config = dict(
    n_layer=8,
    d_model=64,
    n_head=2,
    n_kv_head=2,
    head_dim=32,
    d_mlp=192,
    vocab_size=1113,
    activation='tanh_gelu',
    norm='layernorm',
    norm_place='pre',
    norm_eps=1e-05,
    positions='learned+rope',
    rope_base=14700.0,
    rope_fraction=1.0,
    qk_norm=False,
    attn_scale=0.177,
    bias='all',
    tie_embeddings=True,
    parallel_block=False,
    init='normal',
    init_std_qkv=0.0221,
    init_std_o=0.00553,
    init_std_up=0.0221,
    init_std_down=0.00553,
    optimizer='muon_variant',
    lr=0.0111,
    lr_mult_down=1.5,
    beta1=0.93,
    lr_head=0.00842,
    grad_clip=2.0,
    warmup_steps=200,
    schedule='wsd',
    decay_fraction=0.782,
    decay_shape='sqrt',
    final_lr_fraction=0.02,
    batch_tokens=16384,
    seq_len=1024,
    doc_mask=True,
    train_tokens=84280000,
    steps=5145,
    dataset='wikipedia_en',
)
Each number is 500 + 50 x the weight over the matrix's rms, rounded and kept within 0 to 999. Layers, rows and columns count from 0. Numbers have three digits each.

# layer 5 MLP up, 192x64, rms 0.24, rows 71-92, columns 0-63
530422598463453456410436541424483572508558432618417488595412444500494467558523432490538557705517662524519450595463467440476510492411458464492479381475558467394403493506528558509425510457559547
506503494523421534450494517527563411500468504479496419550477468558481573544516481475466435584445507539517436522466471570487415427461556528496467531469482542458491463519558452568461563538519559
462489517522422506521478527476565507496490531566421470509476471474460481490540494470560523510478525513466519502505509450499495485446572513499570528524544518493527535480467441451531487544550424
480468473534448544582472471458461458497418479452407552581467556473464464539594524499541632525472468592450628424518495461492522436521453492528482526431508513510461381492599467435486565515539352
511488483631490485577513496489473492441483514443558477568479554442426454463424485483657474443377458621476524612445622496433456525501467480510522630411529451462438403582546548506477529465526479
505507491466539455545494413466523474491483467460470520505471567476479507484505529478541460478519490507538511468453529485368475528518482518571482548552481488510467529467537471491514525492497532
463480548543540485472558498405493582528518569567456502578434654599480463405489555471557436448547528489514513561545479458591504412483510534468440420493568439474468466463570478497432485431503410
469535487482458475494521569498515478492523562542470478511500507497502508537505512448490493492508501533451512496540554525462459535490573558475495512497537471503541524491446448494531465468558477
493452427571495469489504526505530421480409513480533521594437609479465409550417507519585502496474530523484495470470606472561581485520545508514466432451563549446611497443464527537492567488474496
543383494486499566461462565481372439588471408469496478560461458523533506604499503458535561599507540505404525460527466538512536458513479503527472476525551602463482420590457455528478475465592458
535516479535487515491523493533504520462507511521549489445416512482520574520509525452477461473508505500434524545470535475568554404478463512499455511470464473440527475510389514484464514456526525
553310550622477613507540478511495512460514455561499496443536430447543411509489521625575450567578459511452533610632483476450440486392451465458422438485542441432414463509472496509486629498518551
497431493527564548465545434440520544506463502512491473462511561517516511492504432451502546478521474528544474508464556457560575446463565473513459561520525481502477507495498492512498586499472469
507543447493574565492475466410565344446507456538519585546434492413509539519391488600531476566522550467405555497561560487481549551487537434478471425518582501579472476531441379532534566420443549
454568463501437451528520543545456537510455503550487479524446475461502468523478559512524508498518554500462492547527536543506566478547543457415487497427480496517429539444534426436493610489509446
530510403484459534492438562468432462437480577560509577515502583550516486523477398582510649609494476509465625567448507569476624520427524457494469534527544498449553466560501507522506550442460461
540453495531475629456444508626463529506494453462473512645516493505460463533493536607482477483472575566416514456581496530501505369375492553399533500482454518433437492613539566607605591458521495
462497562595425447509564588456462587502554483585599474460389502594508472515393515540518396389568484454442328603523582487483510543537461585487474448574499564506527493642497483447488570497481551
484295495436534468462484513512505488534571394507577574543486575471501473517439489498493498528366512563526517470551556504504599551507528482553463473552593438463489548441503398522514515397457363
432560425505488607454486427506440566495506603475547587481445439504548491459423466515564605440557541511433533556593544513457458446456503641499483539494487507514468549582401613543544540470528447
515441473549491499529466500493503589472517506475517530503472475545489585477544474512526570535498549515483525573498561484532567461508552474479535514506496485550505532496541479514510496548476485
630497488443459400410505503546514489415414454620492518442460556603518468546538475520526560418498561511502467495583467485490454435480518516537407449582506511442511517529533510577480502556413584
# layer 5 MLP down (transposed), 192x64, rms 0.208, rows 71-91, columns 0-63
523533503553418488572425397413416418596667547459530522545585431653514489474465444513538605393572442521516448489481550464488517544489440389435431532428507544421524476539496556440475521381709439
482575444518465501577495590537519503509537476504494482559470502442563576442479529376418563562537433533553540529507482435619489473393475461515504517488597473526543481396483512601454566520492471
539512572498552478482523517461478492475480482425517541523486513507499462502449529517551486532527504476565480517501496495516503490580490496533464478495457536506463492544499490529495526503463570
561547467532411586456542498520561677479419509481471486535584504413570464390406407519507401463489458590456544572465526535442483492500481452508507476536568489518574478472579562556473428428407479
433458495499528493597585413669544553555470589505605507477502452408479428424513473557479446494447540519472558474617603441528456536467551527507513623438542515523498517609471543456485476589442515
442438513527448537482476586519482521470485505509447478498514524492517585561431438506437588481495474500428485500583498496566521518610537469508522475494572470448487459503481454510510481515507449
479398541472463446488577456563505499532503477549499371553449579538523498542502510524518506484464462562520537508549442512598498416589522549493515407524540452425566460439532594461526456581445476
562490521492550530472485450470509534499511453452464510556527492516493516468505551533504447474490504448548485535488430552474502460510459482544515496493466493534504466532571535511515536573492509
461536363498527481419552446481544456585415454490511520409385481466570525476517529556469530501533538511645487504518557368475461639491468511448523528496504519548555480560516613416554428489494486
513465516554554454509495548528459540386506496526459569449505498404551549443477635491533619564517536521411470447490515442408512524464485516544436407460646531532482471545539492532461537594524585
594472539475504495501476463478549535423565467434520503639453561479422436525484547494449493466447573440530537497457472509502480495465496548463485543618428447475544460545435460455446464493487541
476575524475448518453540644432465481521477536482476573475391471528485534391574547430395518470328479424575571486512435543599541619452482492463479490449501537468478551526495511558404514496469547
531527557486532460512462526490482523451515469524510559553476479509484480491476556497524472511486533496499519457477488582446488477522542482499453476509431555464490555462465511484518509506490493
484464532525503530532572507580563448544572437508519578508384518503482538446544488478401422475502414491526589374552536453503455489528525482492540489534356480442544565500483452539484551570518535
400487487517570468534514588581535372494537489532509508464535500561528540492517462517488451528504427524457486440483493415504457460493471487518515422506411530417477560534481522586542440550474579
453458470500578345514437506571478449589523533518588452465568479557564557521501460571450412458495486500430582561475524454569513562460441503386580452538536525474629530494445520432468434616495538
484476533553500484568461517562584526489531541572445490384469542441531473506598629547588670557455412466588552378478542442514418448492517517345476463455518493446467442610563424497454550498457572
505334418457496480582464544465422454572566550604438508511442517539485466508508515507553376578505391351483526458458428495362603549385484443502478424559554533488468479667593478461542442558504533
469528487572458511570483460552490593418551514582468524524515491452479449473540524516590523389624584490483509494501570556421488442503474479446491552477496444436444477504544581502440476500552512
473508376474466478508452483566407448547514556535531480495394482480527522566475480498534529483414355634459589479597478411494586493502527581577511466509546521463551501410575496595541442437478505
520530547460503481450500501463533493433473490433457501496562484462482391581471539516517434489470427503524472443525454537508466497576478578573411461518463535459421500547485549511508497482480576